{
  "vocab_size": 2048,
  "hidden_act": "tanh_gelu",
  "norm": "layernorm",
  "positions": "learned",
  "attn_scale": 0.125,
  "tie_word_embeddings": false,
  "init_std_qkv": 0.0379,
  "init_std_up": 0.0379,
  "optimizer": "soap_variant",
  "learning_rate": 0.00637,
  "max_seq_len": 1024,
  "doc_mask": false,
  "max_steps": 5387,
  "dataset": "wikipedia_en"
}
Each number is 500 + 40 x the weight over its row's rms, rounded and kept within 0 to 999. Layers, rows and columns count from 0. Numbers have three digits each. The size before them is the row's rms in percent of the matrix's.

# layer 3 attention key, 64x224, rms 0.167, rows 48-63, columns 56-111
101:452522500423525524512510496540607479491517513490496536527532513482503533543538537483565517472464510515517423541452490415452570481544465494452493570542533481501548481438
100:541478501569501463506533540530571460435519460520496472510547544552458448491503467522515469544490507615506511432490400495561522498505493436466544479475446477477480582476
104:560512396544518489491547455538520439489506490568551508475483508500526503607520506576523509556483495523541577493493499506533479512480506495507533547514546553506493479516
097:485503497499465454475471542503394521471513465486565521490471448492479518526449428558474566498542486477503550520505550483503549490467524513554531460488414561502542522494
101:535488526535543473479497499435534505465469482484560442503473463446539552529509550554546518466444505518504449495544488573507460488462524475498564525477450517492540447505
106:493509434512474469459554390460475470557446565500533532508491449468521474475530445529577476467451500576575546558478425535540561557547470485403516505434556525514550548583
102:503507463559462526527500483462540483503508496489469512531515436478436525503467572480517420508443453484472521484435473538504480444486519520520497521418451545546462516539
083:476479535494566540530503560473468520561495560557413511506524460536430542544459529446491505496554490505545496488530519465545470445610494483518468546556439442514505463478
106:486501481401523544531583474523515493507490481510455587461444448474477509537385538492435465581524571476480567517501495564553497547504486495545552488490496470530554531555
104:531522505522453470556378440453564506554495542627491512565550449493526480494536404520526510518493468514516547450509537520565486519466423506502471520507496533469517525507
111:498657489444555504517561462496484518427500471499496502461513500515524498463410552556530528554522550510521486520460564477428457518506430473517581540497582511555582532552
099:589559595489484474468513489446526508510488515517402497465488446495470518484561494498523546525480572439471565508516450478554461446488524444495504487517493461506420504508
108:439459452537416521452479510526466484580498549489496507586537505504489500484594563478405454510421439505463489499484458505531465553432561490545493437478546484544490532472
092:484443536512437524426517501455521462541443519456456541429491533468571518461499477464479504508478474512495509554521583497445532456570466487498481445469560446429456518502
098:434546467603528502519480583554498424516495493486498488505539515475490513532574491481557490472512492485551484554537557534483510476483497548508506422527547462424575488540
104:534470492526513518543431462497478500372486451520545539390452519548475510428499507546495476485567576461467474452492526488587523526483485482501509570464456482464587505534
# layer 3 attention query, 256x224, rms 0.165, rows 49-63,113-127,177-191,241-255, columns 56-111
106:451509505541491520520569456481574513496539502519520507519511544458520468371438510630503485473482456507444549505535509548542478485530452526463502504504399459496414427479
108:486498525534552504559465564504531538546520505508593470532444513516438557437504475486507469513503470510409491472564497521513540475476436480525526514500541496513549489534
121:472446414521452472509474475493464488518514478517530521539563493556490531523498478499502570510491532539498468538517491573532428493468496484542521523520532479462454511538
111:439564522525480493502494459490418526566526483546498503504500501519511541470473503544491465470465536523504470549541505499476528486534386487541534563481509529473500496486
103:462437514461507526463459561471502454467501542458501464451511497462536518547500456454491471520522486460490477511506537510502525556478576436464454549450531486523503491500
113:409471514450556476462515428510548448473557511503500472493527607497468494474475486500494549567488529485559564477495541550442542455530383433543464485513508461497505523490
083:515486536417478591581491517458425475502546519457514488464510431482482518463527530498520498458455477500462539437561480462530465462547491426613556578531456571514478533464
107:499431451530516563458519505564450564447435492486472568467514474535486482500503470519525473501487493478469436549512522494475552518467450499504468425497576531505501491602
105:573473467509542518540379455564515535551534564563489449527467513460488459526532434545506471541451516473555468526547535471541518545447457526487501530460488521521572458513
114:435508505524531537486486553500493561435470441467514535467531452540522534440502493414590467520492531502489487445500476518502523624477495492529482574415463491466496407497
111:487464494473488408492485520546467490408549522473489500472506468426517494458500518446528494484544530551394473503442512494513486524527561438494471528579560554479504506549
097:470549488482532529531456498556515446536506503543509512542510529510468524455510491472472544523515491517473438462394518516489518420458490447525452486497471491443481474493
099:466493484522441582501445448514513513500465493551552504431474511525494446514467498502489466519530482516509521494449473500471545459537543432484516518549567462457474522489
089:529468487573527592454485495486488494480472515544534495493402473505479525469550531491493562522532493515539546507478453510538532482455512548542517508536423449456477461520
103:498519519534545491474455609476506494510554537555470467492552517484512490487510516530505385452494551467437560460536474575575470508577439497461502482486592475460515508524
100:524549566484509494500428493502518533447560573528484481492522544446412573495569457493445537488549559501530506490507507461492513475463543478468460522550449541533576452476
097:490477510446500474527556483453416507519553529529537501526497490509442518493440440523437527519522472538489393513513550483531543562496452460539539495502517518490549470536
105:467473479461500462514520439546491472443470481497446550442493438447498569446542502470511508526489494420507516516485532561505512528408458543515540473509457484409500526507
110:492540489506484503435603502460436514461457511480572503495497441496544502498491565560535564545480475521505506575420503453449554510519464523485450551480525539511438487548
092:432454539452519504463541520515502458475563496546469528522461529490492502564585488482491539468533476444467502464507489477534516555465450582516475515399518503468441511469
093:476454554504452534502479581462486589462477529546467511430494552471472557519471511550415484501526451491531385529517559436522569491425513568465484455553612490543439430505
079:464519484429518490577459565502523495511574473570497502515506488528551490484502402527532462550508498493500514530453451468558515517478492489514487505531514540456526440526
088:510484468480560543445496415536434511472465464462530537519490551511526502529516569480586502492440531458451518513476534460502467569474492428506489459552544513488537514530
102:524510427475424454505475546541588507471507522462498470491485498449492490490431515509449493551489431475507466521487560479481526451453450512533489572569540492426544470518
096:547515541493575487486453477541502458500519522507519437485452522495423445542521505489524530554480514506521480494444506513490491528537537502571512433484486451469478536546
093:512554479443532489519531563523511438526563474524507587483490551585445413451442441496518533488517486436433488517487493503524519480527466449451538498553497539463517479499
088:488594469501555541521467459553507494481497495536431479476453590453461496565519447481548529530551493487487572560513529498495544496494522491511427445594505461519509480507
086:523505527519470474521515539498571496552475481500524478459490480515604492546550495451470457559519463533570551501471539429539562476476506488490535521574441501574450489456
086:518450491560439492514509457604517475452505434503516505572486475490537521520499470564510492470553446487517489549472492480525500518412525525517466508498388545539454450520
094:478504532534430514474542488539464454512516479514403531506498486539534487502531478498568521500466422472356484481485490451498519536569479491448496563497507492432500554554
094:428510540489465486519583496564576489541534436504351452602495464526476466508490471454477526544597541500429533503470550485441438554451535539527498545547573485539530504484
108:511469506511444517515556545539596491507498516516560514529531468524494474506519496512537463547457550481443509449524516469512563510455360526479501493456509460486447573483
104:536582512497501478475461541572482533492463494495523497568481458461558512522461495478483535577474539480504498593510508526481508458480519574445530442493556513543503492514
096:442507594556482490519505593534489488536472483512513501517521546556510486496501539503462496537544486503460488477496487537550511489458467494486531505545494514556517569498
108:478448503462425444552464544475471488375537424549480531460509489535460509528468431530525513527526541497500509391576522528538507451443522458482512492493480478482538518564
101:513527495515477461547478420547478495492496560523473493492590440509520528512512527424504486520483474530490546438453515451480491514505498548523507536488571501432591528528
102:518482439500467475478471442454422510515484531547500515479515444487485464483517462538463481492526515509517502556500535473452513522507564430512530524529535535543557596428
100:427524521491530468482429443483494523431544504455522568482522500516575486519531468518518443527545482474479578451473488462550575490568513501509591533582494528487396493512
107:570539458481472513564469552599497448514467542479433458464486447452430513511553509585460481486470479398494480494452536535443465460522494561482485551491441526546530513471
104:503466555473458450470487534533486496493452548513508417511537528537508470508542520508497449493527519485531508432465463473474451444500398448517502483457570526449550535508
104:509469538488449438536514457554466455524617509486444422520501455454509515512520521558499435462446585569466450425538502514508552515517495461503580485518492434461531515439
110:526485525546361472554527552475496502484506484489497485479508473482494513538411494450523512473502449507450491426497537464539571496519451528468436513521503518503399479502
103:445540468469447417565499545546490465545436466566503506493522482493532518484554444516470523497494474512545496449504446424488443557563488615533517530492551502477506534517
092:519402528534481455467426547452518530476555406522475430479504502500505492483490449479498543474502419507480560471480466488540533507545568541501543519491562448515512480460
106:503496495542506538476480473537532498603545518398469436516540505541533554593510437508610457438532519474477464541474470498546520538527529510498493489545531484448490444517
087:487477486500505490498487531496454564495453538502527485525454428503472560447560502544538476525464437438533516514425451474533445552559497579486507476447460456523476462463
094:454448533453477490458510483468462554492490500491435523485542546503538460485593502478528503478520493495534545460492545497516489477432451512578468489519488552501491482530
100:488497448463446485567419493452498508482528572506525501568503507529544508415504548542532468501526488517551487501468479536437534514516564528469512518472512476493454491498
098:521454503455592534467577466458509484478534490434441531472535490504476461505489456444522492517557563456442433522467505490546477435449601474500485460477495522491431490488
113:521457469485504548455475499486566516486405594463486505513489511439434458495457526511522519585524459445492488513414558502529470514545593482547509471462506478553515465473
088:464514507503451510474549498475544504505528495546462511526471527517461512528552496489428500541485598455425508547417525506476518553501510466432485522470539486486507429505
086:557449527510550528538495479460535536487521534513420351480549588553518475445535504497462542406458474454541447462488513460519420471516679441551493501532488553473560529539
105:513453522511488448524475578490538397575542575459485492441556528512516455455552525558560522504485525528472478461453498578505515496538479575459476494483487468405472433488
102:537538446461468503500424532446434465424476535526561445455480475538510433443492464492465485457435506499563520538510498511422503519544547444519491471576500428508530467536
094:506515455503543474481544452465462447596484517498558522513517464479507509483481500502507506513464464415547537561538497434504551495536503469456489488520472507507495525556
084:499442512486527504536447569462433554550448531442522529534458411547433410479502489523468446623571535488556468478496534472561467500565482472495523483526493432582425458545
097:536477552427545493485414531461503485383534505522506572504489510509518588613430547495535495519541453435533445517503480524482459501538466503503594536486509485484571553446
100:501512476481459562444481498532507553475615507515422468514562523518470500523523539557543476422535550456447515499537520456474530495396424467555541519531465525480449534486
091:467449535541543397501575437476457488483537516535502521474501443511469546524520487523498548534468653565493543498556485434574511461537442436444497508571531480523454501567
103:479463516474551523458514498495475521493486494459503496521527462454508516578400508491504530492521447482535528537473472576458515522525505451506483442523493392510435478565
# layer 3 attention value, 64x224, rms 0.166, rows 0-33, columns 56-111
107:482456485477514509487505479481514580533552509445503502522584503510477490527472509507544423475494479447561500485428520520454524524493500520456557454502488476531489544436
098:540553503496549491501499491537526430427589451582419499424427539419476487489521447485506488532452490458506531481457499487506564509502485450544484506515457472538489475534
102:476539542531490531543577466476498475522472591497505491520490486537557492486564456518463492415409502496487551539428489566410438487508483509469463576522523463458449497387
093:404421552399478470421524520483571476473516506445547536494467510544479482477458518460484466427443475451502512558464457493517559466430466551494445497527484411483498435592
102:526470429446457419539431513527499453513481536522417527501504454477498408482540479512468476437509494475543471401435517483517544549466507515486542469487496434497507491521
107:526460552487433509496461479462454600520500495517536522507554519498524477533550525435535585493507534468495471454512514536500555518434468520466525502506481488545490499474
099:596461485468504530427466513514524573483505549452448534447513450534513502470522452508413415472583527435524540438502513545563447506519565566548551552421494491488431488486
090:424439562550497512458490541584510437532533540520481468435545467478444507474550470506479468541514479473484524538503459525533531497471518500511460508399509575518531519533
102:577413507559477533493507537575496496509576458459574443502496409508483457493497492490515555503535510471484474532467476527495531540531557459474446467492503519538513513494
102:533529559484513563470477528452527494567521457479478535480446488554483572512514503485521492538378520487525549483507463437466583472608518511501513520568478557430521510504
094:476512415509455411499497512466502481448589544446487554495497513392449478501592561504488537426485480489453471492459422442482483527531506513429527493483480519499586503585
105:563487500439558493489541612489447514484496460475503508447458538508482484522514509463517484495558452526520480491534497423564432496501478541530506460587489495501487555543
104:495532507552439544492475463565594442504474478523502546469504465503546508531454492366449529496466528492470530566484541532513426533519512474586558470495509438551485444463
100:540492535429525473480495482473560491474461526494520556513535351561448478508551522532447408439542450498517560492447519525423503496513550475512501511532447525470508499523
099:514492525481547547493507464667455496572487455456481448510468554509576497502478604523444476531489528535445484412468481597482507585444514480587571512473463498479512481445
106:580493576472450522472516494445491538537486500476511490582526531441478499495460649547574489509550463465556497447521523539601509531501460530434471534520546503469522497395
097:505528473539512509490537517501546572543546504525459488547470537574430567474577463512409555442505549404459523429515511497514524571475521507540450473491522497464505480469
102:550514590513487556473512482502498493483494507534506548548506503521440485426579415437505493442439502553536490469525462551549557550519467471514529507609528495487512518477
097:470497529527488451474543472598373595530481521500530526511517509526471465530452505475519537493478464565479505518540468487469503519521522477513521531462567530539489447500
097:475575532553525504609533522510422509487496525512463522474529519504475507503519508473513522518529438577482524488498474509445462589483533565486487492448432562491477465462
110:505514546496456588511487494450517483502497510546497522456510477488449489556546468583517485457478588486487513389521467474432468589483402452510558519477479505458526466469
092:490529528508462497466534528497517539533423527456581533498545462484436545488541564480517513521441447578506484433503520497485563518482489489515473462555535505488457500550
098:506570456475503562490480548530521524490485477470485506495518532497505549472463624497434501529525527526529582581528433534464484535507514511500566503501475515515485492595
093:507503449494504510480470562492580484473530464495571507510485441446545454472467457482483508486515424509469545509441511507513480503524532605533529525560502476512472564520
102:462500568455421434480590540500496462510495505503423406464510530525508549517477495553453428488426513463470475492474530543464514565463492492423540495523543449457555537472
098:484480493515435506556516441463525484488448439459520520515447505522498465477391493476425492440520477507454470500502492517570559455470512490540424502489487572503530514463
100:529474490487476514509404362556467569571508509503508450513500544435526524527553477483438495538522474524429558488465527441455527540542519479522442531516491512517500515548
098:473563446499526450452517529489518535456534518494541503469501550530559555515540520480498516531508443499540555486465439457506484421494467510517534587533485465500428539533
099:450453469612533532514470507478563515480585457493469430470443504482481504454507433526496483507485426553500461532494527546450462477469525542531560555470400473519494490458
101:532504479471488526502452489523568523538436526419520516500472494513532519564528526480469502517510504472521493468455486526493543492482480474499503542482505552456567407465
100:472494544566445545481503451505563493420518472521544446490456504486551531393447490419556522394537482569498507452548542590458487569524505495500527491541466502491508426552
098:476437469523493484567437505505465491525480502536543515485492556541470499509530463516453484517424528560514524461489555458489478580505518481502521488472501496612514516506
108:497489476477548416475513528496423467460514523485459486467459419503524507524459436522493562509469499540480552438488511445526583587545512542446550509487577485535505430441
094:391540426545470523461569504518484501481496482541480531511491508506481528515513483487532465532510460519536525519512522516460544491476525451489488500543474570490498480493
# layer 3 attention output (transposed), 256x224, rms 0.195, rows 0-33,64-97,128-160,192-224, columns 56-111
102:508460483508458541530469548555497452467522457514433477490454557465503487396508414508431541458509526499442522474501487451548490501499471527518488486487471519454461525501
098:404517499471489482493564486460442519497464524494514423498568456470481436492514588534472491415543523519583576572489489445516479516501453535472526520532492430474514528535
114:483470437535488456510456498484438437516538472452469505462469566467550539505497500469514499556473425490500543460548435445569555483473529468510463376485542457532526510600
109:586533436538449524550583415480440534467493471508442464552466551411497478534553497512537529472529521546449495451534521597520510445504470536525438523526518526499539530513
099:539440556584486539508594531476542508498486450468496492559496525459516518582533492539510433517512525452539527492428481508471525564522496457510503415496509481541483461468
103:505496454474540523474472452445527503522511577503501540473491488461513489469561524538570486460483479457458470532544412426544546443517475489476457484553509484510494545512
096:499504550506581519539497449510555492425498495452508418507560505497533447494388640439483514512443518514501492497482565545508513506563500513462461464541531469547499514466
111:503547557465562510499511516535460597497517452482418419515452496478434476435507523460548509373533490476518444487497510508472474406487438506461536488531529447445422452500
096:451482521462453511470466503506501546460492578500426430495517596486465544506524604491512486389437526530449489469483503557515496489479515542539534515485589487461497496556
100:459505495440555426567572502554489454534468578436514500535552488439565447500507560560486536469606485565480506491481510482485535527491506538465486538476483526562536509508
108:505562521486578537520513472529500550520492513480541532519510531572566569570482475501517550463484512508488456524492507575508477452447505487560461449472517474520480555468
107:518509550498535425491421445497491476507503563479563533485574515532593488508502473467476511526488623477504506507489585551470527557488521566490455475477500531466483423470
099:511497535488526425477471511495427467519510529515543531513457445440492426525575506524516427529560536497526529488543458494547560457421562532539511519475513551419464510539
092:459547483536542521482504486427505492581448560508550470536458580446516551427518446451493543465481518519448473536591515536536546522512438469487514521531522543540503462496
099:533555460446501426520544529491522467541483544588553483520482485545492437492507390508493568514489481471486549488459543513569518573514537481430498481561484483486505492473
106:522479561529504553484441459406529463531527405485520573445491550520456513506519441529477492457522511522509485495493505551590466538526529516582417539507481542481492555503
098:533504591463457461479521532478475509432463469478434507423510506460530474458429526537500472486485441517532493561506510505496504492456436421529552532457542478444520531533
104:495477478427501504524508492479485511496479523486464485577497467523543492563494551541510484602559508453479474507450431508480473511477453479540500463481464480477467462433
107:594530499519582534536405508424555418525572496561449497521510546513515491525546501516571498569490462446465543419454532447535481466511543563461582451471520463503526513511
094:544544496391481514519477514462557509512499488526568488525524483477537500499504486514406415447559583487504444461468523492544461463539510451533452484492561514495586509562
098:495468521540500417541542525531582500518543478511473485461525497560464502516479507446541452537526449500521431586497520594516502537466517499537511537491489483526421486508
106:463512371473535496480504432432479548514517492559389499494499430441510497455465473569526531424538564471490488535548520491555481503553485476440562589531488454512505534508
096:427555515512463492556492517510445434526519475515498428474522466489613484472515489450488498499500495552488459469447542534462505400529545514524498518485460481506455513519
109:451463583490551476498564509474456493513510543486520478510489540495463437493525470554503514488519554527493476453515545531455563540582471486454410521491567538496562445570
099:551466526499503545567463498491546445504532514530501545513538440514504452471512487514578484512498479523480499458528497402524459492487500523509435490476513489396551534502
105:491491522591533487539498564473473447484490534492502529418599543493437545499488603537542468566450584536521528535501491586468482493570494486494489509459507470458513551555
100:505475513514449491508480516514480428477510452486513542537576488560407500493531435499493535503469488489478450503489498521548520501419513495473595517506518532481528447444
106:485519520489451620528493448449482526530445519540560498445494462554530493508501439550446572479531536508551493474489509504495533517529577470567494476444536532556495511498
105:549555506468517476449590487460452451546499504467559496518518523488497548511532545430532502517556551478554577473537515439493520419532541521492439497548541490553534497552
101:507559469436557510511532528453487537435554515474570533525547537461501554476498468531502553466448502519527544457517531501451512455466547481482528450556468521571498524472
099:560506381443485481541442522536527522572477523519489570538609479559504506465471557596477468524459449492537441489511483509482540478537551564554539542455486494453479550478
105:456508585474503564522449495534502559509523470514502494444417539490487482525476476433508466451523475499487461456516471497509475471536538520484509526530464527458462413491
104:513524503550450611532501488479507451546492455559519506542527466494561496492542437450550495477463559442507490535478460499521483415527460500487577538526459469473517516504
095:448513492494451427566483441507504497510498589464554456478465505428427561445448513450425482501440465562496471496541498526530429491509515556513537450486641490534535496499
090:509467550464503451564422473421488524535468553433522444432501562428434467587470468410417497449492542437524443428446498510492509501494502449531529549546506575494453499546
076:449499471504512526467421557548496445513496551483457503490461496537575510552561473462547486565524566425483479442522522561544469513531515495568526451526528532459535481541
084:549467546466512501482449516543490521481541506516463476493570523517403560532489497577519555469497475539524531517553504534521468496531477493471525453449509516474491513470
086:511476507482490506539437502531503481526545524546537533483479500472479601454502517481471493552563442498518488413503476448492442519475494545472509470475407586471514587487
099:470492449513470530448506512507446484498501554509580529516539548528524538461466561499528506563428537479466450524541531473464477493411535466527568419503530463505522449545
094:606540614519476528518580466517518514465513411446492497569498490460465515507447498453469481557458493490519516507448547566460489529472532484542562508494507542442390509500
090:538479573522497558576535484499518499567528413592469509526468451501442491512579488506559498528531491481467532474500486532497460466507485503519487508503405475510477489484
074:534540479465472389507524417420524514557522494545532545505454513460468445522530575550521490552503544516452484505581486502544533501526488419517569527539486538457519499450
081:528444576557541502487487512481462490495431526440588575550454500541449465541497541566487489469530548550524523512443459508527499476488443519485585511563557443523508472525
089:519469504515494526476473531516505559509482431524471508559522399500459484424531522473450506436438507474476494514470527520493407502436496475475477464446522459475520480473
082:480554477476476538459443460449491537483553522567502425458531550467511447492556518482498519577493521503440501524503555505534495468543484525483535480536535514446550478546
089:520489520462471488568518535494484478563552506521476487505461483460482517484552503536454493479442517469471478485565513553610450485459579515595527529466570482465528506501
091:540534512493449468516541508491479508540520523499459406607519548521562497453457518515430523463498457486500446566501498481414490490492452529454477479507455577537487431492
085:482481477514474455546492514504475498439512495459463571459437520532479496464474477502463485595466435473465495551508469555540571455425605503457568477486514426529512477500
083:435542506484500430509445566523472497550536461504496478517444512510436468502483544387491524483509485444476506573491439556505501541482437529397468490529529470515493451465
079:494510499411588479501438457519481539476512516500518513580495432480495485543516435526558543501523551449553505527517545464454516518516511470447462511479446533484461513493
087:468455536416568545485562527529491412588516541491494521552550532544504432542539465432546456563448556562494477454564469557522521527525484459462446471545464461482513479498
084:492547522570554483483561483451496425558543486552494485439553543556519505421527517555566452487456456506574515472597511550536451491460455507529428412468494518494482580484
099:432474519453477451545502514479451491456474510400555518490471547506488560471501517541495461455488569486574486529539473505541564483525547485539468515582494502449524503521
086:486479524507583519501558467539393473516528491520459465515466516481513515488478495454553531440494574502436516500521502473588532488422510398458626511468542518493494552530
081:547466524586479495504455550484474500466485522509519453469543507534552501525532467495428504390492499524587478485494508526591464518454520508520503444526464508538549493485
085:498491488473488554508475527493545460392444477458482448543428519456544561526516533445496505507482578476439505492484539481501488481463479440469467442511503428505551459540
087:491421504501552500538501473500488531511469498527588524543427475497512515572478434542515495500569480443479500515473500462441517550438519541479445501455465530508481440459
085:505427523465458535564477569558513522571498557525454482546548530513454542539507502479447503489464490506571539510427538508554479515471542549513548473429528549504484483480
078:413508496533419507480495504491513537498521499585479541505551485521465440519515447518538521480481555501423529454471456567535493442456492556482392564542377589525487542516
084:575456491475518488512532456508482505416510466501548545588500434527552482547539485484494471532597505378492472505536458463519486496451483451556484445512448494530513469528
087:503475537459560525538514532519554488425514438507574585548470474436489522506469565455511477470523439462494509515443422554407444432413519516469547505473402479497494450479
089:516488556537475522475506449485533507535538515492506444502504504434455469502520467471484502493492497526529443526543538479613541435494439464482424529527457540464523521512
091:537494530487479479521513441458526459450478490495496601475479393530511474493545478463506487602568521505442493521528532528500481547502537438573505421474488457423494495506
082:517453455485497511503464480464454501516510418489551478494522495513536469489484550463494514473447487462518538516552565573561504539533536484543485455498590513455559477497
096:519530473505492516476458542517528508461427476509486506429464546469529549566500510426447556480493510539508507531541513431545444500479508424476503496451521514588557467512
077:469582473493496571505546516397522361519451442509533437483495538478514493488475515422492445485492509553495565486462458483542493487552498479478484489571501455537480498506
084:441586518432547469455469484542523511504476527428553509508508380518515428535530524541540467504553480524570496511439477490489465504465467500493529505466508495533472495528
091:527549552456406527503468498521459544474457463507557533443520512447458448527458469518476524453545543527501475562508507486495607494535485482541471544601498449480512559482
117:443561563516516432494548498495474457523434441566523505540504532487471504517591485489510521495479493547411485562547477506518476508500537536466469508550491499459456503503
125:474488513533486569468445541459497545504502515445554555554584536560511569521450537461458538397488487551494451515522450455444455520466506515529493452470530483500521503479
096:499508606458559536437500549520548543511530487534562474526528526529480503546511510397445439510526449531486369430453544532496494487520365492505552519517517533482521461497
099:540498524500519544544443484478519485489508552502439485550517545463517493431485414518539496536456528553516471495523449551560493542570677407566556444503536494478494499527
098:508469505593546569449507471470512519470567454501532527472527565547493507433475511518509502516515516569437507513550543463521489546485460474518416472524468559512436537448
104:522557435493522486495563504494477473451514509505534492539503533528445512534456546505540472589476530606550494515485457473495450492530512515523445508523526489494515427490
106:473552519475507533503582467396521411499497504490556504512414551528535504491518506496550527563499460515447516538437454445499513457472422508412533458532445526537571527490
103:535491448498491518567542425499513458497524441537473520517484451572571488525467476511542512482438517526510506433474558436483475557536514451552450450563487470539560493503
110:435603488491533456487502485479456429493482555530498581413551453498529502471477579565476521510518507516514535478573496533447452488537542545519513491510534504454495545448
107:520511533490471487430532528575466471455524554504472505501449483476474479488490483426483554553533508540502501515517528573516499489448513479521477442467483479531442514511
106:509534522478477519512480490489473470506436506553511449496457500488491517548435453497472461516496554538489463508560576447457468412519526463546447471541506517485504525464
115:416598480539497476507524483542494516514432444505451456452446460521494513558514412513541514459495455500499536516487523544510514513516470498504519500519517524487514534483
115:503509438489535509534463577501514602453518500434528469501566525486511527409575575539513521552496525426530474495535552530543463527523472509408484540540494511477550556500
115:546545582541472521415565521496486513474512469527524443515477579470437524551459541447604513530489498478549442494603456535472428522488438555518475499510469481481483472508
117:477448411523491537497488495527569527407513577442518557466501432460509508459523481500505522490471511532581513523487509523446484497509513539554439542482524512530496531504
098:478553441447566492468494527533614486493497485499471456524558484542508513429504489523452467536517481514483494479456478447499496526551455466556518527574527471522440486428
096:522565536505499480549441522446544454490521483508556462527423460433532420485496586466543451564498527519513503527488520433513531536445514552416612540514547501523492514497
109:435575544451492462510483472505463493542500461488471513448486560436542482509474562498486518501532454483403482549502455495544513537489523538491454525427528506573428481554
106:441491486549503516509486506527521522467461489543450584487499494490542559463549469520447506458546525502454498540461543547395527482495395530482542487466523476482475525483
111:466427566505447515414428548534504483476490551455532501465528504539563558496504532488543446504497495462499469447490476517516539425520500480496513561555491482513461423574
109:563492460511510489428444577580455515492531545481481547583486438473519525502564541513569489547540465486573563495459535441469484500492581540482493491562554478449497481573
106:486512577545548491464542485501453475520545525476460497461446543473485527527431472533446494505489443534451517526582476521517475566530492515489502479503504532510501420507
114:543452506461513473410545563458531508424512520485496469496449489475493490508508500495452459486508523508533438468520548553569475522478487491509408433581520488473543469443
113:518526496493496520478465453540485486504478503516493495463560510561494546504429509499505499569494562492470446403549516515523474490465425466486503464514452569486511469482
100:547523486501526536499446555509493458458505473490611530560558485490544555583435570469492434480503465510511505472634414456478495483556476475529538452505511474511466426508
104:439496463489517481501427529552516479498473482541531457445505498495512484486542515485555564512484461499558485496557462482431526510488484535500499535487546438478533434519
098:429434449479518455446547509475484483545536539457476457494498548463528488545457509506570483486462620540501468463548565484498519474491539459448472483508501500509508551540
109:561438469510467506511498507522508484540518504516512493551537517474482518464487598488570472463470521517438463467511473537581466488467470523438544404496475450569526459485
099:518511459492516510499461482547502523530509522507472480551514501479544502502550481547515547500449524567492491485455538460573511551415428494515467489511474586470408582498
105:537471480526548506505485520427513472521586551530492534536460491529496507511474420504518509495528534468426473515514422472476485496475472530483538507543517439400452481512
113:524486499553511446444473468449488462520495532472470475549571467513499506502477538489509428575475446496506499539457519510557453490458450536603429477486495502485506527419
104:553501492537528523495478554523541496503552502473473518491484486489524501524470538537525534444571502485556486582493520554539457484405500527585452510456465474508486553525
107:549472514525488556560544463506530523501538482461551524539412563468464550539539543486513441538506488531572418504585484535442463499518513513517476506523455502536516518501
097:506593557453467441423573485465434435479475566509505529460469473486518472438573449481527505541524505507435499566549482521510514438469532469533516553519458492535524566500
110:565508527442475486475469486592497576546503572519453392530402482518513544511514496496496494579537456541493446463442540525478571540555481540540435478524518485543505495486
106:513477536610434494493445582514501554560468508489559516509523516479497504516481546437536536461502485504552482539431532424531474572460492556528533427415514528570513525495
098:527488483500440449535460483471492620477558514545500506452494464474490512466510504511467501432527500438551532486563542501461449527507552566530530526550541442502530502523
112:485531485498529496435551495529455529525488480502554534495448467464539540525512522449493507451497416550596504530588482442534522315530487536458495512523512525492464442513
102:427452378565464442472471476528557473534412519547526502528532488542511493484449513614520506503482485521500542548465484407515463506567541486502515545440478510516512527440
120:444546473524485464527523436493477487471443412546459512495496571469483524520478464528565550535463533503517551538473522461459520525483496437553471538474430483476542570521
096:525483463481493526510469518482528492520444516436525527506482500419546573464497532483473519490491496491597529524478474531501519488490480601452574511466503463555534568508
099:489456497493490496511528431447526504504546471530520518502556517492523524462502371531523508546501526511485521550553510499476509474497518496497472528523465518464442470458
100:460503484481511481540487559516439539534487493563543506514473521479542515478514467430489442504489460464544422505517503518516519469436471546497581475470506513504428510490
100:487490574504460501432417576525509517535471499482467486537528462536477494423519432497441450511490475479524474404560500559499472540483488496493484550448454475504496430452
096:522518506560438574475414527490496472475488491546518500541456452496463464451528482477435562532470528470494484474512527495489513471512573482378496493487525521528483471467
113:489498438427493556541500499457428489519442465526379512538497476472471505607479454541528518467474484552488483424518492543536497541513513453513422491447513437524500529513
111:530485541490509569481380519553501493509521559494511452482476544457555475513467504484460516416474529496484513466493539517547462469535515465578566512495495445524507587462
103:528534458514485486535514464493512469513488463448533492523533489489568517507426450541523427485470498509487499496555528469473523419478413435475539575450526519514509539504
124:507550414549471456516543427516555506430511577488506529468449521483528494528452450501497539505479506502439535539440442475434592468469506505537572476506518465483512505556
106:456562436519472444474536470575426520465444506498551484512500478493464456443533491506464508467519466491505496522493516446448458522491505528407472428433530531557488504547
102:503491462478451483507461445517520488468491525516563522528509420485526507483464510527454488523548574511499539527541530499384520460535586504500504536594489493456585512518
094:469381541510467475492466546542515522459537503509482477427496500535544545475521526413486460510450482484458456486530483520532503530498540456518522527554567439454541504521
107:552457522483516497519531533508502493502536514523482542497431475536487483511531451507494404514497450530552492486537476532526471491497540439520516483496458439466526487431
125:459499431489529523499551449479554501470461481435484462529417561428554540490481457423537490428517536548477523546511526463518538405554541456478542499537501516504471556473
097:483482503472479548507462476522517476444468519452524526521497456551457449482530472499553491472538527520456547491465471534430483452468562563562525507513599592435505512465
113:459438481515500522422497526542479500483543540505414485490526550525504523521536461454532462373486531501483433507469545545514505464452493462486427501437510547488458507526
090:426505492581464529435475555512480478496531444517568474420474485562539512497545497511439496457518424453479474553467477509448541463465459479453490499517415521524491562483
105:511553475602593481447512450492500551509461513413509536545439544496520513514491518466469524577538475519485466629476543495437509533490491514538498465527476497540436483452
100:490501509478489467475449494555459525554555513505477530462554492537548540498559452474489480518476471485474557464535478479504520517547467518460583513528539538447492463535
104:490518543497532517435599517433466451415477523472541463503416479531572474483487481545526534439503543513492523457453492412545523494450460440520444427516528535470387479452
107:477493454530519471450556616481437500494494472452445445532482574520423398502527497509512547505451551548458540458444489508445450534449539518504471474487534527483539452581
101:505489461500483483506463500525495549542497414525503500466521508538569470574456518520525500507519452473456567510487477419477557473490423510477441489563460467507517473555
100:474498481558501430439524559530535451471526513495517520401491495486508479510533476491518484508570489506607514474522473609558488542533464482451524552515501431546579540534
091:451509522420493496609500550543457561458482499544539533500510455521456530473504520538523466536434523443478534509442455544431578539538480564407511574585510540465529535524
104:483498477504482490474548479539482481458497526476488505571582495495520439557545447479530499513512557471478525528538422497493508486509481424533540479449514510364544509540
100:466497555502528507490511467461515484494549460484472525512511514487502585520452517411469497549492456479471544499583538498465515546500459508493351473530454506473506497483